Weights of a small GPT-style language model, trained from scratch on English Wikipedia.
Size: 3 heads of 32, MLP 256 GELU.
Architecture: LayerNorm before each block, biases.
Training: a variant of Adam for these matrices, 139M tokens, 5842 steps.
Each number is 500 + 50 x the weight over its row's rms, rounded and kept within 0 to 999. Layers, rows and columns count from 0. Numbers have three digits each. The size before them is the row's rms in percent of the matrix's.

# layer 3 attention query, 96x96, rms 0.0827, rows 65-95, columns 0-47
094:456606497487468568503453510449497370536540382508505506548447499476512604494543470417507480498439474547442515503508498502432459413541614492493502
071:494557500458408428576496470573559490515522551428422462503433539487494474439510539470436447488561541554515485499490539523562432510470446435593509
087:511506531479398441471553507516453546474440561466535560586518600547478555563563517488479500501674519480447500425462555527601492627439514517473463
093:578495475537492531514572469616537569541499536426611443415474524516464475535473512528501437543562581455496439553480435473500462519478409369545554
080:501542522554467429447475515474534468458427512554465573618499617482462621500539541464483520490570479545538483417421517536571478484440518522422471
094:523401540494575513515450379500411626449448549503461510458530491497543408508391538514530553592573461522541480486505490494481508600531465554553529
091:542460579473468489445560469585588528486476546392574500505493522490479511551480587471538548524635577459505440530517466530484555599506496461529472
114:522504475473547622571482504501429491477488536463449427473510408516559432458445521566464466463472501550463575481562568501450506561526512455534572
093:515525567481476517545544524544531457528537491429517472548432556531522527497438461445527503490599478460473466539523512496427524552466596468562485
092:569484506471433360525534459544518574481427546436462455550484572511460527443485542522427443491674551533541448483454546511576474554427445438503482
080:601493540520416466471511529507563520494401550416520550523474614463472544452518521469433487522598548506487450428414507491590473552473480513495525
088:414563506475475534527413544420556403524570423528509553509483496544507549529515468429510436507371472546462507536505530475518470388531518540456488
076:537506543508469450504569482529519598453395468434533538522486502595520456514539503504455548517581514603444507476418582533504456632459471482497461
093:387488513568405459465483528480617398584485460434487535562502498535468531563509483472527553484498479465560416596545534542494473473533472424430503
086:468521450567578505561486532426459525486526365520537492464525456531534535495441453541552511549426470453505426569567489462464553366550475425527501
072:526387444488595564567497486494404637439508493522518515418517433473543414524430475629532442506423452442478469537597457464495516519510486550513547
096:485363493463499496535539446547450598526497572462452484478546505492483391495488529572466459488571451479469538547583488494487507576420482518458484
082:464492534483444342512531469498513466450477513423425508561491542468448473423516512454500459496629555570534510479452558582586464565418441429516479
069:465440397475550515569469504488478549504545526470523554405500469490493464518386438591518486511454456316475442545635443476440530539545552501529498
097:504611612456378510412535495493579444520479567522564563535462585518499576591529458427506464529609458491404440490437526516518469546518503525489388
103:534436482512518483571536473606550573504499504380475401490462479487520419514471520513518499465517556448507433611581534508503520614448480427554563
091:516475509464591660528422526521474579456470506505447449472490410554512408500422528522485455485424484557483539519540556463407498478547465508521564
074:508452466551577493537496484500422613481528497464524508458469465477510456559457516531536499515446578441603502573495430501522552580504534550559609
089:452446418443591573562445535489440581472565535518516489422528400480554449495456467561574531553397473438494508587588485475465537518578566582509531
094:548416507503529510546551428538526651476484563393519479452544517536478371517463576536509486519569557465477515529551502445525545609468508554516522
084:560392478458602641545537481566479555441517489566537421481534391493509443432489528632492524503451511572445522536509543474448572533482497505507530
093:502559487523380425434513517465584474539445501484488549531465655493447611497562493465480472469595458461476462439502470531492505465476499445478435
094:539505498469418349441548478541509534516517578446468450540501547485484486478521509408503504534604575509560504473412456521585538556448526501511502
093:578439564511543474516593468488488573472470494444557449502586436560444451540477518546505494518530496575431568539486567504495537562438434487480484
074:447533503572560506517500426520612420501589391457524438509469388520486493420560473547513546440389572467558551564477477519424451416491546506508555
099:429617492489520551484395547500509403519539440599478583488432507466549558479533426537515511535385436454432449502513470495483507446539614492467498
# layer 3 attention key, 96x96, rms 0.0806, rows 65-95, columns 0-47
097:541524502502458473535508527537532453485495471487579433429440520417457550532531540448515473392535486567403534490508403429462510380529537520523468
069:477553477477532547641450554499437384478551517512494486433457475435514607470573502439507469375492501574450506411549462500479521404468499514535431
077:484526561417422541539495542483439553473502484505530495468539556522503450517390475532492496542391450463461492479481576471444469528559506484623579
097:534566446453539545599513540605408529512571437518506462508513400576509501480459480432535460449491506535574567507471519525459531510408474528566490
081:527529523448394524467387516434566505447518490525513536430496573514464442408538478426538503446374508496438501479558477468439391529559544524487553
084:511599557544576547502506478500345547490483507518560494524497527574543466584487488464466536584405489492535481533505507519419530585488434501489536
099:422488598475504478485526524600502601496494499506483488540579508503520400519404512490498542555469499444494495495512551446499466595460468466554541
109:521493527548606528489552391544458471484478460450454449603524400496452577557468515562477488492569532559524473590481516580500541515557455346471487
105:478460500457491515668559562600473505498477524474448449519511554525480446513435467463435543517601483534460542469491529424493459553507528409529483
082:477479483385555593569380519490489474455599524562528529494432574520533553483493490429476504460428408546428449424503514519431451507494542516485488
073:535500510479389560520421532426570588479510437527531543488382444581503555504486482402524462517437429509446522459582444463480435458511607501512483
083:544478443547473481509532548448507397527490554497500509425504476482466498534479535444523447450494524507436506492510415478534519372543526565498451
071:520464478434485648573445481469486450453591429517569494494493422547518457470491522525507524419354445544505462479563497453450451494601477553498531
088:433486501480477459451515438638617435561481519481396484456601595540434526522485583476501526514495458469460442430497478509510494523495498525520605
083:472458452560582455481504433517541608476530496447532484497413568597502540495518478490526528507603515478540470479424577496475580498429498505476454
070:595499520488553464404532455501512573559472462453446515591443482484512502482476514585505459565563524440580506529499562608576518549504484483455540
091:524480456489532501539590402646342495527444486488511513511601474494477559572508543579491421504490520390515506572488515541477513450532400526555557
078:440515455495521579573393498530414397485586519612520514418497508455505585469552500444489479388478453536376473416596484506460499405498520513508533
079:518485537523536449461569454527543612538427512434464531543437556498503488498411516516484493602574480372577473543455534550568512575455528450493521
087:516514529399418550489501581476486464467488587479544472458453532489506450582403467440534421536501511469442499474484491413528489460576496580592481
106:466454504549555469514507367569516525572461491469395490551508514491540539474534544466480496528488487498517388554487555563555462547434480470522556
086:554493501508591524526570520475421479551471468473524472589526466522513514535438452521424412454534513548496489604484468568455549419545395532417475
070:457489509576520520531525495503471605575475494491453524606485461535518412448473496548524560568509469469635531547488517528555460612416501427485555
083:514511537586542509405549440509464614513448502422457480576483468508479441512455523564504517624582528446533498584444517527596535613500443506448523
089:477492528516536538579568450539444597576449488444470476611532389566510489503418493540516512594466499456599491594496605500518484549468464500481545
085:493452536490529531500551436449461520442554419507561486608508457544545607536563514614485561477510516577478462592533577573545555539483475514436469
089:503459464373430475518427561479632504444537499546496524423448578455509529448489461414521460459481470457464498394499453461439425471458584489541467
094:405550517497455562605460617525420409561529591552475508500485458470502485439515468452505613528473444502530485464565478424497461540459561463540495
100:559465436485529574589594495539404474493546449526595445513556439565510566555546545521497499468460518497465528524523471467478524414609410552488415
075:463478499529431478528586457530641405530465486465434507538486434536517485457534500544447631500588490538493506522498576527610443499437613532427553
102:573451511488395417404485508515531513453459460459493510417473582529469429548520510497494513524587499450482493476511433458500494518505629460559469
# layer 3 attention value, 96x96, rms 0.0754, rows 64-95, columns 0-47
084:503535516514472519431479439599440470533455579451505497494494522458491395547475566524506462531476460499539385471597489534494524462473570585479543
078:541431403514499406504504432396523511503488494448457454474590552545503548526503528460551380454483586514483431545436458483451623427481506476531443
083:437425570475387498503500507467504563398488491495520435514484488542645440504501489546491481565422537498505588446468559548407378525537448498531477
074:502498347488554485491479472496471459532433439470553517396527475477589501529522526554541449485476467480512528467525551472415443490487521523554408
069:542488580619543471422503489483445542454597419443497512562454527518540610457462585516486524489574456503543433545528489474476461505531460387464466
078:645444425436444490520517415494463472523382390505490486405534510497443508467538571475553456475434530478514545540472474498602564459541470460507476
067:446595463472491497442568467470551555517542580561507482568489425333539542482479557530468445577462428500491486512567439473545479479483503537449476
069:558463473438498494580519482573390476527488484541541415377510546529566593549539507522513405450562551517533586518449384454567507507477465510541506
073:476473508539577503550478487343511478515575576475506568495511566499471534491464508479517546527508399494571512535464494473458485576522434486518553
074:528526495551489516512532475466384509493525512575524477521533616507412506472534488452483408431476518515440388531465540542572643525479493467472526
072:525468569413555508410502460477523528479529512530498519620463470505545490477499498514479492553511428488500449505562546528415448503518528435511479
072:398641529459484490378486422564670474503458494578477532522495544485491521434524569487417476502486550487503518456533541490484508511528506454530510
074:608523573504418583372479514512435444581542435462500484476552472445491576456534567469527552453501524498564522491505422492456521560500527501495565
074:537471476524470489509494575483437518554423443519474439503526443451432460467482473496540474462499515522589488534445456445532546474532480436508449
066:469552580504494586543505505492468442567464533506509584433485495469443460556472570558466544562440530519502454484570580470442595553522536445519540
077:546435564440521421398525420604514522466510503438444527513566480508499500518462470518490483480578582510531486466475470524536498499468398472524476
075:481478571503528515436505496377519524552471475495479479543486466502464569405551526529475557473554534510472484519498543468449513502530541448436473
067:438397532545537481453543545485483547453459518502444499519561515604542520568531502544495537521522452520434534455496577420534454565550467423462442
080:421539505439353509462502460510458561524471444507528472502441428501530382461549459477565515527519495482555532531546513543515425535481585458482525
073:427484441466444505459507483512558492492521494462501547579494461537564466495520467461455592520494552508475502490517438565425412481519493494459497
077:573443428511534489521480415461449556483592434472540437426566499517513585442532492516565463483570473490493452536488408485514574526511456457475441
082:499501414511563559575503587458535501478552450596526548510500506620491475488522446504469508478485489506434560515482540501420524537440489447624466
078:496566457517499493555508522349516490459474455520499584502527463485467389504480402387496524517543458486543444478547568534493526593479427464523566
082:514430570506447451561523443583434499473483484482427507557601516453447468508442510461490532505554452486481514494498537500546446471483498462525663
078:404484492544556537448514539477448497521547599549526444584545514492520549483512466540467463535494465523444400503504466504481583436486504545510402
080:415494651488550477516529538472538490474493509541484573501465540550480578562480531558471482472567488512408603502392539444483462493497552439488514
072:595456479486515503452497464368534520436493514486516494473476519551535451491458499423539418482421484474504452514513537511475517451487592471520449
078:403562557598589521475494491595546436545419504537491578440454557467519466510498507534436532483444526492534540467499422508532498556509525582503474
074:471543532406462488535490456475532530446570520526487564468450564550589439425474541433521614577437402493514450505567507463517452443499518536499539
084:413510416554540549539478577453507514521546465547489509566510513559480578461502447441450613501561486475521564496503497524551448570494416431538488
081:376533526529457520429515474435581570537508519497489605586433507465483521512501490457471602546550498509536566443515497519465378470517502472447478
072:534412510527534472588471467560414485522474519464434474455527606596554489492476493463523443418559491508611449538460571432532478516505443423575508
# layer 3 attention output (transposed), 96x96, rms 0.0745, rows 64-95, columns 0-47
088:450589501602566425534511572505472406517432507546590496432464526398534585440480491486457475462480555437512614473469549511564526419528432488586501
076:551439578471432503376566441525497521444472531463558488524477473536503437592522520498511559579579501370466518515450547515522512581554531509546518
086:578507522503435423490496554510497467614541440537444531518474504460477488400529513504484482604381447513477386483534420516511613483537604442505571
087:449545532578528634547477552467429543420625509476478509468452439567444516498523533459499552516426567420499514549516446534456550510535465540578508
076:592485506440480487550557544531534495440537576496464519501474514557463448426521456394478464463508542585492454451592510526532574483443466456391457
080:454494449505566582490564518507531563392584516512493473489460468537526470536441435484484537459462576398552526479416527507494594566406475522511448
075:433570518523600546532467504516595459446467408522507467434460444527542503490478478500466542469427580702549518526512463515462494397462481508435513
070:517489518537515416518491521484516567502402536501416611577561463485448495536437479575533548503513522314515453531424526535540563605482507508558450
075:579523532436578549479497519557493486469452546566482420478438414410495430520526471517506516467464469686473470464503558457552512489496436511405481
083:498454481454471513432408424523544479530477477440536541536554638494571566641495490448535521520590507397561589507519519558490474477554554475447575
077:573468552437478433520463460520609429498530482490466451478459520497540529413475543440440509437447586543508477468516491429556545502454386487493462
075:546434452548543596435472588487456458512525493465495502556483497518545516404578501431473511525482522611506561486556503602497437476413436531418564
074:537599416562550480562540565510557548415447583564509515450460501526493501514537461445443497552496495448496525476455589491609532506443463495591556
077:554448500471427491535598482575577619455533586522447499446459592524539482504477471525494433510494479467434444483527478463536442567470497471459558
063:500497431549524529427457514567566512505481532573509446487426507377538619465506506432467479465514422470492533510479397489579474389501486569433518
085:592427510531466408518569505530502536546401582451504484531455524500461409456454508509511543492530560415474461483421553484534489621440473452563466
082:535483463525465579533501565544529519420566494524459536381412474523501531521498530480492441562529468620513492464568509467541536420498486518492476
064:648456510524458546575449487532491594534578465529477425512501410516494532416505528485482409446552475487489442518549353471547546485504539441443470
090:481477509496528423588552553480515485532537523511507474433544544421458524551492481506446464490508455474437528480413497480452482384635478513590593
079:492552544584501494457533566419447580443503412450570505451484530563518474492519555505483450617471593523395432521543558541447544466512614492492433
076:530495488506466479552506508497518490395527456469475526551434471537460430563427527485526574527452542424514507529464590603472562576483493510549442
087:518513500436471531431398448474519489544509474424514516529513548467469571559536557485524511538469429529496489472520473555464450562557564532397547
084:538506521444532521387486511561475447518497540509378412556442589473418503527485496444496535442437487607425591465445499439450410519480489495509472
082:634371422491506462497513517480550533593441590572609422473533493497464455503502441515495515439533498536476472441507432368504462558562429518487468
083:483535551529493464552381456504524497476518374426518531510451532545519583561525567524570521491508528499518480530648525555524494552500538524441580
084:562472473563481500457461488458477521581428510487461430541562415427524562463546432556497540496546400491617457479521435473629524458556554459521426
077:450542551389509538472499434530589445498562483472517437508450477498489515532533596511478454501485531445514548490511483416507543478461337515548515
080:426613491556533503507509562451354515495482532549409541498485455436542549396476475561504518525516498556499526482467518509547504461442506463505486
078:502478461465545593509530557487526457583505465489570453460474412445502421526538529539478386477483467582528500507598460526403451394533491515451553
083:523538466449529595505466533463510535435544493522420507471530499501474506513503548530487485519479479712417488459501503497431499515482569518346479
079:474486484508572461569505582483472502554500484449484458429485414490503504438523494522444447507525422717474496483538502491549527399511559467452558
076:577403521405484486455527449537469518547494596505521563538509483436434439525509526536523502447526503362437496497493511509508517607503448494510518
# layer 3 MLP up, 256x96, rms 0.0931, rows 0-2, columns 0-47
104:503400536431641519564537546536503519594557462485461439497423541467491470480498457524477529438436519510447619542546475485469554532534574496565425
122:465549439455489426563484494582507452504552527593497442529566395517504499478422508543524474513388530509523516490546443455496522466521514470515534
073:422496537524538497463515478485442503539476458518383566436432473515520436551482539479500527535561634514408521469468499456439570607549528494526572
# layer 3 MLP down (transposed), 256x96, rms 0.0798, rows 0-2, columns 0-47
092:498443582433529451613507466475507427417428490529470432505402462436533470575474477549542615477541570566442439396524441498495516486555525525561541
117:423457528529499524504563542490467497482533493501509561495607451486482476446489406472577478576540464493471499634434458557528527446486491510484482
095:555425520493475415504548530587549410558426583509461480519530538440435458478482481400492522442642493366438484494437532435526511593542464447489510